{"num_hidden_layers": 8, "hidden_size": 384, "num_attention_heads": 6, "num_key_value_heads": 1, "head_dim": 64, "intermediate_size": 1920, "vocab_size": 8192, "hidden_act": "gelu", "norm": "layernorm", "norm_place": "pre", "norm_eps": 1e-05, "positions": "rope", "rope_theta": 500000.0, "rope_fraction": 1.0, "qk_norm": false, "attn_scale": 0.125, "bias": "none", "tie_word_embeddings": true, "parallel_block": true, "init": "trunc", "init_std_qkv": 0.0293, "init_std_o": 0.00732, "init_std_up": 0.0293, "init_std_down": 0.00327, "optimizer": "soap_variant", "learning_rate": 0.00559, "beta1": 0.95, "beta2": 0.99, "weight_decay": 0.073, "lr_head": 0.00652, "max_grad_norm": 1.0, "warmup_steps": 200, "schedule": "wsd", "decay_fraction": 0.802, "decay_shape": "linear", "final_lr_fraction": 0.1, "batch_tokens": 262144, "max_seq_len": 1024, "doc_mask": true, "train_tokens": 759400000, "max_steps": 2897, "dataset": "wikipedia_en"}
Each number is 128 + 32 x the weight over the matrix's rms, rounded and kept within 0 to 255. Layers, rows and columns count from 0.

# layer 3 MLP down (transposed), 1920x384, rms 0.149, rows 360-412, columns 256-319
[[110  90 144 133 175 188  84  91  53 133 103 134 136  77 152  99  86 140  89  79  78 132  96 136 121 120  49 117 104 106  43 127 146 137  61 110 129 131 151 190 144 134 118 134 146 114 128  98 180 137 134  75  96 143 125 157 102 126 136 153 129  93 147 140]
 [137 143 163  90 152 120 162 164 145 127  90 141 136 104 160 122 137 141  92  97 182 127  99  88  96 198 174 209 157 178 160 100 151 103  99 143  80 102 146 154  99  91 120 153 160 120 178 197 112 129 130  98 111 115 169 159 147 139 142 111 156  95 154  87]
 [131  73 132 116  86 150 129 193 193 138 116  15 125 125 163  61  84 145 156  82 120 183 123 135  87 121 153 163 108 189 104 201 130 124 154 153 133 143  79 105 105 118 132 103 113  79  85 123 182 141 118 125 117 150  80 131 151 184 116  81 118 138 137  78]
 [ 85 127 140  76 150 149  99  94 157 131 110 164 209 113 134 115 127 217 169  33 169 147  99 170 172 151 106 112 105 117 141 139 164  84 157 164 121 123  86 173 133 105 127 181 154 141  97 108 185 141 155 154 133  52 136 122 121 140  99 141 103 100 119 144]
 [141  77  66 143 120  53 124  82  42 131  97 161  87 124 130 149 184  89 104 128 137 127 140  93 146 142 136 130 150 123 128 145 207  75  90 150 145 124  84 114 113 117 192 188 149 114 149  88 137 184 188 188 153  60 176 155 148 126 132 144 166 100  83 210]
 [ 73 110 160 148 170 104 111 201  99 137  52  99  89  90 155 120  54 162 182  41 145 105 193 152 124  48  80  86 109 127 136 166 124 137 141 203 126  94 160  55 191 218  99 101  52 108 162  53 112 152 102  97 102 181 161 139 244 206 121 107 118 105 151 114]
 [141  53 152  88 139 149  95 177 115  77  87 120 164 114  72 149 120 160 126 182 115 125  73 145 174 202 130 151 106 121  62  98 192  70  83  91 167 144 115 119 141 123 119 184 126 139 159 132 163 215  93 161 116 149 111  91 203  91  85  84 126  94 139  93]
 [154 167  98 146 145 127 125 130 107 123 170  77 116 169 105  97 126 105 123 144 164  86 145 153  61 156 158 175 230 168 108 115 109 182 144 192 156 172  94 142 101 132 152  87 108 146 163 154  83  70 147 146 155 116  85  79 143 137 106 146 112 132 173 101]
 [162 157 106 136  53 116  98 138 143 146 153 166 117 160 141 110 139 180 136 121 165 181 204 144 130 105 110 148  95 137  80 157 117 146 162  91 116 139 135  74 195 168  95 204 119 122 101 155  96 215 155 149 116 142 116  91 156 168 150 125 126 169 155 125]
 [132  94 181  99  74 116 176 125 112 164  92 110 117 125 131 105 130 184 153 185 107  96 148 103 128 157 151  92  82  74 108 141 110 143 100 123 120 118 110  82 141 105 101 127 107 169 168  59  91  19 140 127  89 111 150 100 122 114 104 126  73 120 177 125]
 [104 107 191 190 129 115 159  71 156  58 103 116 139 128 224 201 132 112 151 105 139 117  78 109 103 188 186 157 102 139 152 158 175  69 113 127 179 205 145 145 158 153 181 125  89 118  88 154  80 129 139 116 154 135 191 124 245 115  93 160 107 112  50 136]
 [ 89 156 105 158 125 114 117 104 125 134 106 115 173 172  67  48  94 160 115 127 124 129 160 125 138 145 107 162 108 157 152 124 126  52 170 122 140  98 124 115 152 143 121 113 114  93  64 113 170  72 123 109 104 124 135 104 103  96 162 134  47 139 149 103]
 [102 114 129 131 180 121 159 120 163 161  98 155 132 148 183 146  82 128 178  76 118  78 138  49 121 124  92 111 161 131 116 129 140 114  73 136 145 123 163 141  40 157 140 176 162 129 139  74 162 166 169 179  57  94 113  80 111 156  98 148  57 157 166  66]
 [154 145 138  79 108 117 182  94 153 159 125 141 165 126 128 200 121  50 146 119 119 187  92 108 116 182 112 143 115 139 150 133 175  69 148  86  84  85  91 175 118 154 125 125  54 143  89 130  81  96 107 112 172  65 120 101  82 137 185 131 142 120 172  67]
 [110 183 118  46 138 176 101 126 139 114 124 160  89 148 142 132  80  86  93  97 114 122 145  80 114 136 109 101 136 145 100 171 169 160 136 153  64 165 124 131 151 202 131 141 145 141 167 110 163 131 130 111 171  84 190 166 134 129 169 168 174 122 193 130]
 [ 92 122 125 165 165 152 169 124 158 139 152  99 183 135 124 138 128 172 146 120 141 114 103 170 131 117 189 157 126 139 149 109 175 108  87  84 150  78 145  95 112 165 111 155  79 220 187 142 120 135 102  97  88 140 139 103 135 201 102  92  63 105 136 141]
 [131 115 159 103 185 122 111 133 127 101 132 169 132 185 155  65 140 183 186 138 112 130 160 107 134 137 106 170 116  87 133 174  89 131 170  89 153 158 103  68 103 142  99 113 160 183 130 115  82 132  56 104 187 132 132 135 168  53 144 149 146 130 133 144]
 [115 144 199 109 139 168 145 146 100 124 109 141 125 134  71  96 103  83 121  86 148  74  76 100 137 122  77 168 141 130  99 203  68 152 106 157 133  71 114  84 111 167  56 172 144 168 165 138 167 160 142 138 117 146 149 218 130 129 109 132 168 116 181 125]
 [184 130 156 151 107 110 158 114 121 105 129 105 207  95 110 136 165 167 141 179  91 135 122 120  92 176 144 127 143 144 135 124 125 162 140 199 139 107 177 110 140 148 120 142 119 149 153  99 169 113 133 167 136 156 156  74 137  95  95 119 103 157  84 101]
 [ 98 142  82 141 101  94  94  86 135 157 116 196 175  93 161 169  66 170  68 154 105 101 111 127 120 109 142 166  65 121 123 124 129 127 101 121 169 116 133 116 129 192 104 108 154 124  79 157  85  88 124 160  82 111 192 110 197  85 135 158 123 141 152 192]
 [130  97 133 120 110 107  95 149 198 132  59 123 141 161 144 139 163 115  99 129 129 219 103 226  56  99  95 104 135 137 115 118  97 204 109 113 144 120 124 107 129 114 149  97 121 131  91 115 100 137 130 159 132 139 174 144 120 133 192 140 111  91 102 132]
 [110 189 103 120 111 140 114  63 138 133 111 137 125 139  94  90  93 125 152  86 123 154 151 115  78 190 149 148  97  81  92 128 155 157 112 153 161 132 132 147 188 120 119  87  85 152 145 135 123 101 154 125 133 143 117 171  94 132 150  81 132 125 127  97]
 [182 148 151 163 124 116 141 174 188 172  84 136 125 155 139 152 162 113 153 159 108 152 118  77 112 111 138 124 111 146  76  96 142 121 179 129  89 149 143 125  75 104 144 186 137 105 173 124 135 138 135 169 150 169 109 164 125 102 136 161 108  84 141 104]
 [148 166  72 140 123 145 105 119 106  82 159 124 122 116 106 138 151  89  81 197 106  82 146 128 122  81 106 103 199 102 128 110 154  93 114 123 165 184 133 110 140 133 135 166 153 116 145  70 166  95 108 118 122  67 146 133  82 106 201 167 196 147 182 163]
 [ 74 129  95  95  90 139 148 119 163  94 104  67  76 135 134 179  72 157  98 129 143 180  67  76  71 182 180 130 132  68 134  71 119  80 122 102  93 204 101 168 114 182  90 110 142 121 106 177  97 123 123 191 125 141  86 134 118 119  81 112  56 182 123 182]
 [152 102 121 137 131 103 142 122 155  99 165 161 118 144 126 142 139  94 156 111 130 121 125 110 163 104 117 155 135 132 109 116 115 131 150 130 112 138 132 131 160 179  77 121 102 126 134 113 152 159 162 122 151 145 140 116 133 148  78 174  80  68 123 122]
 [ 95 158 148 112 153 145 127 134 138  94 201 135 140 121 129 124  92 124 188 192 147 142  87 114 109  95  72  92 117 183 147  74 164 142  91 102  93 139 114 100  80 164 146 157 148 131 106 164 105 144 145 130 173  83  97  51 133 113 150 111 127 127  97  95]
 [168 120 138 117 102 187  92 120 119 171 150 118 117 132 150  95 109 163  87 132 123 169 154  51  91  82  71 171 119 130  76 143 148  82 167  98  91 140 119 148  66 158 186 146  76 121 108 147 154 135 102 149 153 178  83 189 114 152  70 123 160 148 121 121]
 [148  70 137 154  81 153 101 144 129 126  89 101 126 165 192  92  66 130 182  80 136 114 118 171 141 102 182 123 176 122 157 168  96 134  52 157  96 127 140 147 181  89 134 132  94 144 132 110 107 159 137  98 146 145 105 149 121 152 110  88 117  43  93 106]
 [123 129 148 162  73 143 100 156 144 120  87 168 122 161  84 125 149  93 103 107 170 176 190 123 129 140 147 147  75 154 171 128 189  96 114  86 156 156 120 117 139 168 153 131 109 116 135 132 134 146 103 104 141 121 138 163 122 123 159 124 231 122 121  73]
 [147 175 159  48 147 113 110  99 144 199 152 126  99 162 135  86  85 163 131  69 138  99  95  99 108 161 203  95 159 144 131 136 161 123 143 148 161 114 161 155 170 113 206 126  85 126 134 198 161 171 108 144 132  93 129 153 135 176 164  91 101 133 130 155]
 [150 142 146 125 102  97 170 111 132 130 178 113 147  88 196 111 102 139 120 118 123 132  73  86 145  82  60 101 105 190 104 164 115 145 168 157  61 107 161 103 113  49 172 167 128 206 104  83 170  72 151 143 162 104 101 115  95 151 183 131 115 132  89 138]
 [111 156 127 116 138 166 116  79 115 140 146  85  92  82  82  89 158 180 100 152  77 128 113  95 120 150 170 130 147 126 158 152 105 120  89 143 136 130 160 108  77 185 159 124 150 169 111 112 131  36 166 170 138  98 117 175 121  94 128 146 105 129 135 141]
 [133 130 105 113 136 122 123 128 131 144  90  95 164 198 111  82 121 148 147  89 105 111 197 127 105 172  82 140 163 117 152  90 113 114 125 128 112 179  95 170 120 106 140  96 136  91 129 140 110 105 144 162 148 138 153 133 117 110 126 123 175  84 179 131]
 [124 106 163 148  88  95 173 116 125 121 144 125 137 128 183 143  83 162 125 118 105 115  81  95 176 153 144 167  48 117  78 168 114 169 109 104 121 116 130  89 137  76 161 102 127  58 143 152 177 126  79 117 113 129 112 145 156 101  69 139 108  68  78  93]
 [137 105 122 106 114  86 116 167 124  87 184 137  88 109  85 121 132 102 125 204 117 137 116 112 111 183 125 126 114 144 114  57 124 102 166  92 125 157 138  64 143 215 110 190  91 112 112  83 140 111  69 114 182 222 194  89  68 119 144 100 133 127 194 189]
 [121 183 156 106  99 129 129 104 140 109 140 151 213 138 146 143  98 141 133 162 103  98 137 102 100 134 189 106 115 149 124 142 126 129 105  69 132  94 146 139 141  95 118 130 113 138 123 132 191  79 184 118 102 137 145 133  75 127 112 122 167  79 137 163]
 [105 170 135 158 146 109 132 153 127  91 115 115 136 145 153 162 130  76 121 156  80  59 106  84 133 144  96  86 141  92 119 186 168  84 170 121 103  97 150 129 178 184 151 126  88  38 109 201 101 110 135 134 159 150 140 116 192 142 168 138 130  97 175 133]
 [175  99 124  78 102 101 128  92 187  63 167 105 120  61  94 177  84  94 171 180 133 149 154 146 132 163 134 153  84 211 113 149 156 140 119 164 133 111 117  84  85 151 107 163 184 117 124 114 172 165 156 114 159 111  99 108 102 104 113 125  94 141 133 135]
 [167  38 135 148 121 139 120 158 178 168 171 123 181 143  96 158  85 105 144 134 157 128 164 153 169 178 137 168 113 159 170 124 113 119 153  61 101 116 134 162 119 129 105  98 101 122 110 154 125 107  88  87 142 121 119 143 123 127  71  87  98 127 100 120]
 [106 105 120 107 109  96 105 181 119 159  67  93 125  98 124  90 160 127 143 127 112  75 134 105 132 173  84 165  97 125 150 126 100 132  96 179 179 111 205 142 233 145 145 204 106 133 164 161 167 103 101 195 126 147 130 145  81 206   3 154 133 150  89 113]
 [107 152 159 124 155 138 163 178 163 173  97 164 148  87 156 124 129  88  67 133 141 184 112  67 143  97 105  99 191 157 146 113 129 151 175 109 156 133 159 139 194  74  78 136 143 104 107 187 166 138 146 166 124 151 168 154 189 138 120 132 146 132 105 106]
 [141 141 162 114 152 143 126 105 118 145 123 137 104 125 164 134 146 112 137  69 114 163 141 199 152 132 112 150 142 116 136 165 129 142  73 149 113 129 149 116 158 166 103 153 173  77 179 101 115 155 107 170 112  74  90 142 153 110 150 116  91  79  78  72]
 [129 136 155 169 165 127 141  81 138 128 140 108 134 147  89 109 124 125  85 132 109 144 116 143 149 129 160  64 151 136 177 108 170 144 114  76 139 116 110 134 155  72 104 155 132  75 133 143 140 169  94 137 109 150 154 171 122 100 103 148 120 154  72 180]
 [103  95 176 123  91 131 108 174  88 191  70 165 145 149 100  96 152 143 114 117 116 165 132 119 189  65 161 145 100 131 115 128  97 175 117 102 106 145  68  88 198 174 108 151 111 143 132 143 151 111 121 102  99  98 124 114  92 129 118  99  96 103 109 148]
 [ 60 120 118 145 145 161 116  96 255  75 107 134   0  96 113  90 105 112 158  70 119 132 144 121  71 134 186 149 113 119 160 176 100 156 141 118  81 135 109 104 162 138 134 149 110 182 117 123 165 108 145 140 134 160 104 126  97 146 171 146 117 111 140 102]
 [132 138 114 133 139 131 149  92 137 114 181 177 133 177 135 118 123 146 108 181 166  41 111 125 132 159 130 131 130 160 113 115 102  81  96 155 157 129 139 138  78  87 216 187  83  76 167 126 175  67 111 101  83 136 132 109 124 105  96 212  76 126  75 106]
 [131 146 208  77 125 177 112 131  96 189 104  62 118  96 187 151 103 177 110 160 142 105 122 127 150 150  80 164 158 152 146 153 116 111 134 104 117 126  92 131  76 166 109  66 164 121 129 127 193 110 152 141  82 166 111 119 100 174 148 137 206  97 171 124]
 [178 119  95 164 139 144  84  96 153 113 189 138 127 124 107 113 140  69 144 131  88 129 181  60  98 128 174 135 122 138 190 126  96 189 126 101 126  89 121  96 134 155 104 139 130 123 231 200 150 174 133  79 119 161 157 129 136 206 101 108 113 106  95 123]
 [100 136 139  20 126 210  97 189 126  83  89 166 162  83 141 157 118  76 103 141 102 130 175 157 187  68  70 146 107  96 147  72 135 138 118  92 117 177 139 159 142 149 117 173  33 151 150  74 153 155  97 134  84 111  88 104 108 101 133  77 154 172 156 169]
 [184  50 145 171 109 108  28 134 166 100 182  93 164 135  73 165 165 125 181 105 177 127  92 154  61 115 105 129 112  96 122 102 129 194 131 166 169 119 136 107  98 131 143 255 182  59 155  94 146  80 161 175 147 143 118 116 123 145 163 130  80  67 224 137]
 [104 111 114 130 118 156 112 189 131 156 108 148 101 151 166  90 144 134 156 127  67 114 148 140  90  32 138 157 131  92  66 191 102 126 132 150 129 156 134 114 103 149 119 119  80 189 111  96 139 143 132 104  93 168 112 116 163 167  97 131 122 171 165 112]
 [111 146 147 151 130 106 108 108  98 177 152 136 169 162 170 135  74 169  84 112 169 125 149 210 106 111 156 132 126 113 121 188 166 142 108 115 129 156 165 160 137 112 104 121 124  94 120 129 129 139 140 170 129 119 121 124 129 161 119  88 132 141 133 115]]
# layer 3 MLP up, 1920x384, rms 0.161, rows 361-412, columns 256-319
[[ 61 110 143 105 164 146  98 118 162 106 131 103  95 167 134  72 121 152 182 108  81 129 108 132 168  96 117 153  78  65 141 166  79 127  80 135 139 122 130  81 105 109 100 111 158 165 136 149 148 127 119 155  81 124 156 130 137 127 137 147 142 216 126 102]
 [154 125 155 152 170 150 140 104 131 116 144 135  59  92 157 100  87  60  87 150 109  95 101  70 197 140 144 157 162 153 128  74 125 147  71 155 159 111  90 106 184  80 158 138 213 141 161 107 153 177 131 149 164 124 124 120 118 125  59 190 136 163 160 103]
 [ 69 208 227  95 134 133 160  77 213  97 255 149 138 174 171 125  85 190 189  57 130  65 115  27 168 148 127 166  53 136 140  96  74 129 198  97  88 189  65  72 157 168 163 150 146 168 105 146 148  68 106 171 161 129 141 145 160 177 136 173 170  90 172  54]
 [110 126  92  44 117 164 152 123 116 140 113 157 117 156 161 146 144 102 142 155  94 114 127 121 187 145 151 130  80 111 130 145 141 103 109 117 115 122 108 132 140 136 120  98 115  79 103 167 157  67 137 119  59 115  83 106 147 160 114 177 109  93  63  78]
 [153 162 108  40 139 132 116 203 123 141 145 165 117 152 100 156 131  90 184 148  74  77 159 128 105 147 171 115 116 171 165 155 110 109 188 204 112 113 152 103 225 137 146 120  78 112 121 122 144  75  99 134 125 214 116 111  97 110 169  69 126  84 157 127]
 [192 144 116 176  86 139  75  79 169 121  42  42 191 131 174 139 120  78 131 116 122  98  88 126  98  88 122  81 161  94 161  23 130  90 172  89 140 126 152 100 175  94  90 198 149  72 192 125 126 119 142 129 165 123 125 160 139  92 164 128 107 133 171 148]
 [160 123 127 105 163 120 110 111 137 131 151 120 120 180 134 154 156 149 109 124 142 159 128 153 155 140 105 119 147 132 131  49 115  82 125 145  80 129  94 156 153 113 188 181 140 142  92 164 114 125 112 132 174 151 132 187 110 107 108 137  64 169 115  55]
 [103 125 132 113  95 119 160 166 119 118 144  62  96 171 148 152 115 128 161 128 188  95 140 139 134 107 178  94 156 136 173 112 172 108 110 160 137 118 106 122 101 105 148 109 132 113 118  94 109  79 166 120 153 120  98 186 170 128 186 126  84 116  75 170]
 [ 87 142  99 128 165 106 123  73 140 150 112  77 169 102 113  66 130 120 135  89 127  69  89 129 148 110  61 157 154 153 126 109 136 167 137 110 159 123 103  89  50 100 111 188 122  98 123 175 127 140 140  85 130 123  94  53 179 132 146  71 150 154 172 167]
 [150 104 137 150 122 134  50 136 127 136  87 167 112 128 110 125 139  49 108 101 136 151 160 192 117 158 177 125 109 179 157 135 118  93 116 152 113 189 121 107 168  80 150 129 125 107  77 160 130 111 138 125 156 126 123 109 169 110  94 131 119  81 117 141]
 [192  34 182  81  75 111 111  84 145 148  89 129 134 142 166 123 153  77 144 146  70 125 160 104 129 117 168 159 114 177 169 179 166  89 117 136 137 104 105 127 140 143  92 181 146 158 168 156  99 182 126 142 115 137 120 180 103 191 107 128 104 160 133 132]
 [ 92 104 130  85 127 121 105 124 119  89  93 100 159 130  86 203 143 144  60 129 151 163 171 161 126 186 156 148  93  66 101 128 136  66 148  90  91 127 123 127 222  91  64 142 108 119 133 126 107  57 148 155 132 125  85 126 150 141 118 127 138 104  95 148]
 [141 188 151 145  68 140 146  90  83 169 152  74 120 183  86 149 135 126 181 179 144 171 135  93 110  65 140 130  85 157  90 105  82  92 153 179  71 156 151  91 102 135  88 135 170  97  71 100 120 178 132 167  84 111 130 107 101 103 142 120  73 110 103 100]
 [122 167 150 121 126 101 144 131 138 143 171  51 110 115 133 174 161 157 178 113 132  91 166 139 107 113  84  97 154  71 127  79  84 153 144 140 135 143 132 150 105 162 144 113 140 176  90 130 133 117 153 126 144 102  53 152  76 135 148 125 131 111  81 109]
 [122 142 157 154  91 159 176 187 180 113  98 144 139 147 107 160 110 115 109 144  76 163 165 147 135 105 157  39 128 102 130 130 110 151 125 184 100 118 131  88  98  76 152 181 115 127 108  66 124 106 132 146 116 152 117 176 170 112 171  93 110 165 149 144]
 [151 150 123 153  67 103 154  78 156 135  65 128 138  54 120 129 198 116  63 150 113 131 152  84 139 193 217  96 140  97 120  78 147 146 123 103 112 137 108 116 120 118 154 152 182 130 118 137 105  84 108 129 100  71 101  71 143 173 160 133 128 112  95  79]
 [ 71 134  86 117 120 163 130  91 169 151 150 192 176 104 140 114 135 112 144 136  87 124 167 147 132 147 118 141 156 130 157 106 132 114 104 139 127 116 117 148 139 107 133  75  77 190 102 135 138 119  99 125 151 146 138 139 144  61 149 133  96 120 151 135]
 [103 104 109  94 121 146 102 133 129 150 147 163  93 136 124  99 177 126 143 116  95 176  71 152 128 107 130  73 204 107  91  95 110 150 112 102 147 122 123 110 135 147 130  94 155 175 101  89 157 150 181 143 137  77 127 166 146 119 112 115 127  91  99 119]
 [102 162 137 138 114 113  88 104 113 188  84  98 122 129 102 117 158 135 109 131 107 139  33 134 184 143 153 125  95 136 126 160 122 115 183 120  82 111 156  70  77  94 190 108  99 157 125 122 164 112 196 139 157 178 143 131 122 144 104 134 157 120  88 145]
 [101 219 183  84 123 145  61 140 126 149 105  72 142  88 178 130 124 102 100 166  89 125 132 145 115 106  93 166 193 180 100 102 144  72 174  69 116  78 185 148 144  87 109 136 143 145 106 167 144 134 128 112 108 195 151 135 104 127 161 116 163 154 135 159]
 [ 97 136 117 157 157 101 117 127 132 209  86 157 139 149 132 138  94 146 147 155 164  69 132  44 184 109 160 164 159 146 125 146 133 117 140  85  75 150 138 103 101 162 123  76 132  85 139 122 151 155  86 107 105 154 108  60 163 158 119 174 103 151  94 157]
 [ 98  89  88 122 155  68 125 126 143 118 102 122 134 150 204 142  98 130 108 188 160 108  93 165 118 135 149 159 175  81 153 103 112 153 144 152 221 163  87 131 150 123 125 101  97 102  87 157 103  98 152 132 170  91 156  97 112 159 115 107  82 139 196 122]
 [172 158 158  96 111 164 108  97 100 165 149 145 107 106  95 143  47 154  52 167 156 194 159 201 119  84 127 112 140 149 117 115 112 120 181  50 152 150 161 108 148 111 154 105 128 158 130 131  96 175  84 129  89  47 132  95 116 137 142 115  84 137 123 161]
 [157 133 127 121 126 140  80 142 111 130 210 114 118 175 119  85 170 157 118  75 116 102 161 155 143  91 127 186 188 146 160 131 125 134 163 101 151  93  94  79 160  92  79 142  98 175 147 130 156 152 176  62 193 111 124 118  86 153 130 139 129 132 142 104]
 [123 120 211  77 151 176 182 164  83 100  88  85  99 113 157 132 103 151  73  98  41 166 191 100 157  90 167 134 101 171 111 162 166 170  97 162 127 186 134 143 160 114 152 103  62 131 147 138 170 134 167 125 128 134 146  76 141 176 124 115 147 162 123 132]
 [160  64 135 125 110  60 187 120  92 114 119 110 103 146 169 139 126 109  91 145  74 100  90 162 165 132 142 139 117 175  72 111 120 115  93 126 136 103 145  79 149 168 112  92 136 136 121 155 124 140 107 181  86 180 115 142 167 125 125 118 109 163 158 130]
 [ 31 114 155 135 152 124  99 131  57 114 126  86 134 145 118 130 141 107 145 140 125 107 136 172 120 169 100 131 126 146 135 120  95 145 102 157 127 181 138 127 135 101 101 110 166 137 148 120 149 143 119 151 128 180 135 122 104  83 123 100 130 121 117 111]
 [109 100 154  74 146 122 100 134  95 108 149  94  84  96 121 156 176 113 156 129 110 130 122  99 190 114 112 169 186  85 143 161  90 128 129 147 114 110 123 143 160 127  96 168 115 116 122 185 135 130 128 138  94 177 160  92  51  86 155 174 128 101  68 103]
 [175 171 104 163 144 139  66 104 124 183 113 116 147 165 116 158 124 153 159 191  70 114 115 124 123 147 145 168 104 127 132 109  73  82 126 105  63 140 203  84 135 133 114 137 165 186 143 125 161 146 104 133  93 111 133 100 117 141 173 133 118 148 161 172]
 [135 159 100 187 120  80 152 126 112 103 112 150  91  89 102  85 147 190  90 187 166 150 102 134  85  97 135 171 113  95 143 109  89  76 105  57 136 104 115 144  68 144 159 131  64 110 135  93 165 158 124 131 104  89 180  91  81 104 105 147  93 161 151  74]
 [ 72 126 100  95 171 138 135 113 124 150 101 128 152 125  86 167 171 123 155 133 118  90 185 142 154 102 162 124  88 136 129  85 142 105 102 133  95 120 121 126 159 117 179 153 109  88 124 113 200 173 131  93 139 125 118 127 156 130 121 117 181 126 145 104]
 [137 118 100 140  58 148  96  67 125 113 156 219 143 175 133 146 158 125 114 174 172 109 136  90 116 136  87 176  91 156  97 153  73 131 148  85 107  59 172 121 138 133 144  77 173 157 108 157 119 150 135 108 160 117  98 109 142  84  96 170 111 123 107 115]
 [147 108 105 158  84 118 108 168 169 115 175 146  53  97 140 119 138 154 177 120 151 135 158  96 127 119 134 113 130 105 130 158 109 131 137  95 196 183 145 173 226  91 100 161 131 125  94  86 166  81 102 182 141 150  80  90 153 121 142 150 176 119  52 116]
 [131 138 218 116 132 229 119 165 114 178  92  88  90  94 156 124 163 129 151 152  62 131 140 134  97 126 140  59  60 156 127 118 187 165 161 130 192 130 113 144 120 101 177 146  82 160 162 132 182 166  93  93 138 117 140 176 131  72 123 119  97 113 107 163]
 [119 174 150 140 127  57 142 140 162 184 139 147 126 175 134 149 151 204  93 187 188 121 117 173  92 103 179 105 145 137 117  89 180 188 143 101 132 100 130 134 175  89 146  88 143 100 111  55  72  67 164 150  92  95 147 151  70  75 112 133  92 172 194 132]
 [117 114  93  97 146 115 133 104 158 147 125 130 137 112  95 107 182  98 130 200 135 168 111 164 153 141  63 137 168  78 162 139 145 118 107 136  99 135 120  62 116 145 119 195 154 144 118 109 117 145 154 163 144 142  95 132 160 163 113 119 124 125 141 149]
 [150 126 107 198 144 128 128 112 131  97 118 146 100 123 112  70  65 136 138  48 140 191 161 120 112 110  77 158 161 127 170 136  82 101 103 108  92 151 153 110 181 144 128 110 117 113 121 126 103 176  86 134  89  99 175 125 169 109 126  57 145  80 108 189]
 [108 142 165 155 117 116 109  94 126 162 171 121 119 157 126 165 101 128 161 157 142 120  91 154 198  97 142  89 137 122 116 149  82 152 123 121 101 182 121 148 100 151  94 140 112 116  78 162 146  90 119 144 155 140 126 128 226 106 139 146 171 109 188 103]
 [176 139  97 117 104  98 109  86 135 131  77  95  99 116 153  70  61 165 123 127 145 157 134 104  99 168  95 135 128 158 130 127 109 162 155 191 141 155 105 150 112 110 116 167 140 136 158  94  89 158  77 128 126 137 116 134 136 178 197 139 137 178 149 173]
 [114 134 102 100  96 138 128 126 104  77 168  81 151 108  89 155 151 142  96  53 113 158 104 102 163 100 127  81 145  98 110 122 109 100 126 111 119  73  92  97  89 142 187 159 109 155 101 165 101  68 182  94  54 121 136  85 101 143 157 173 106 114  76 101]
 [114 100  67  69 144  90 106 176 113  79 151 134 173 128 137 131 128 128 122 112 107 128  95 108 156 134 149 104 138 199 183 165 108 132 155 108 116 189  73 160 124 107 140 107 113 126 165  95 130  93 127  91 123 130 131 172 151 127 164 196 134  91 105 174]
 [ 97 150 114 135 151 181 176 138 151 122 185 148 135 160 141 121 117 114 158 133 123 219 117  47 119 140 170  84 152 178 115 143  90  95 157 148 147 131 118 153 125 124 126 130 125 178  62  90 122  73 145 137 116  66  94 155  89 138 115 135 183 150 177 137]
 [108  88 133 119 153 172 133 187 150  76 124  94 112  98 162 204 153 135 159 157 139  95 143 106 114 214 115 141  98 149 166 142  89 118 142  87 137 123 152 127 135 180 205 186 151 108  97 110 130 139 119 109 154 153 160 125 150  82 116 136 133 181 130 172]
 [149  70 141 127 118 132 102 155 156 135 162 154  60 152 170 136  76 209 116  86 105 121 102 142 118 159 150 190 123 137 145 126 113 102  89 153 110 146 123 200 102 132 138 113 104 109 107  91 172 115 192 141 139 132 142 119 145 106 152 128 100  83 119  83]
 [162 132 126 152 149  88 152  38 167 138 129 183  58 142 145 110 112  81 131 166 114 128 126  57 105  86  87 126 176 170 106 124  48  97 146 144 124 169 136 127 101 116  78 152 138 169 103 215 139 145 127 111 167 139 125 167  81  82 109  92 122 142  77 164]
 [ 96  83 140 152  89 140  94 152 158 160 168 121 101 150 174 187  84 101  93 126 155 114 143 201 139 125 193 171 150 138 142  74 108 127 146 246 106  69 113 166 136 108 143 138  88 128 108 168  79  74 114 155  92 160 126 204 176 128  67  71 152 155 134 137]
 [ 98 101  76 124 128 108  92 142 190 125 137 108 154 117 166  83 101 116  78 133 132  92 133 125 163 117 202 171 136  88 132 135 175 153  79 162 206 192 155  99 175 120 123  89  89 164 113 110 150 116  37 109 160 156 116 173  63 106 189 154 102 115 150  98]
 [ 87 118 152 115 141 166 115 127 118 134 112  36 142 145 141 145 133 151  83  92 145 121 146  73 204 128 174 161 109 123 137 118 141 162 130 113 122 133  98 103 148 105 105 101 131 127 179  66 160  99 109 137  91  99 163 116  99 130 111 125 192 166  90 135]
 [132 165  87 140 155  68 132  60 142 158 165  44 101 207 195 167  92 118 189 141  98  90  96 129 102 124  90 130  94 132 142 118 122  79 121 126 137 136  99 119 136 164 111 121 196 106 159  96 151 108 110  86 142  88 103 160 134 124 170 111  90 126  72 161]
 [134  72 149  98  76 136 235 136 107 151 126 112 103  88 190 124 128 181 175 148 185  86 176 129 137 147 158 217 199 153 118 118 144 202 124  92  74 164 210 107  83 108 115  88  77 100 125 105  58 117 141 157  80 133 136 106 101 141 128 140 163 137 192 133]
 [ 93 170 106 130 135 115 163 144 150 129 114  96 120 135 173  77 136  94 144 164 182 161 215 147 168 134 181 110 118 217 146 145 105 162 153  82 126 134 171 135 137 130  95 121 119 100  88 135  86 130 127 149 190 169 135 160  97 134 140  44 156 101  97 196]
 [180 176 142 124 144 138 148 115 147 138 111 110  78  80  95  77 136  93 143 167  86  89 188  75 160 117 146 169 115 166 116  98  96 161 155 179 101 147  96 119 138 116 123  94  84 114 161 133 105 110  76  51 123 154 136  63 109 138 123  87 141 125 117 200]]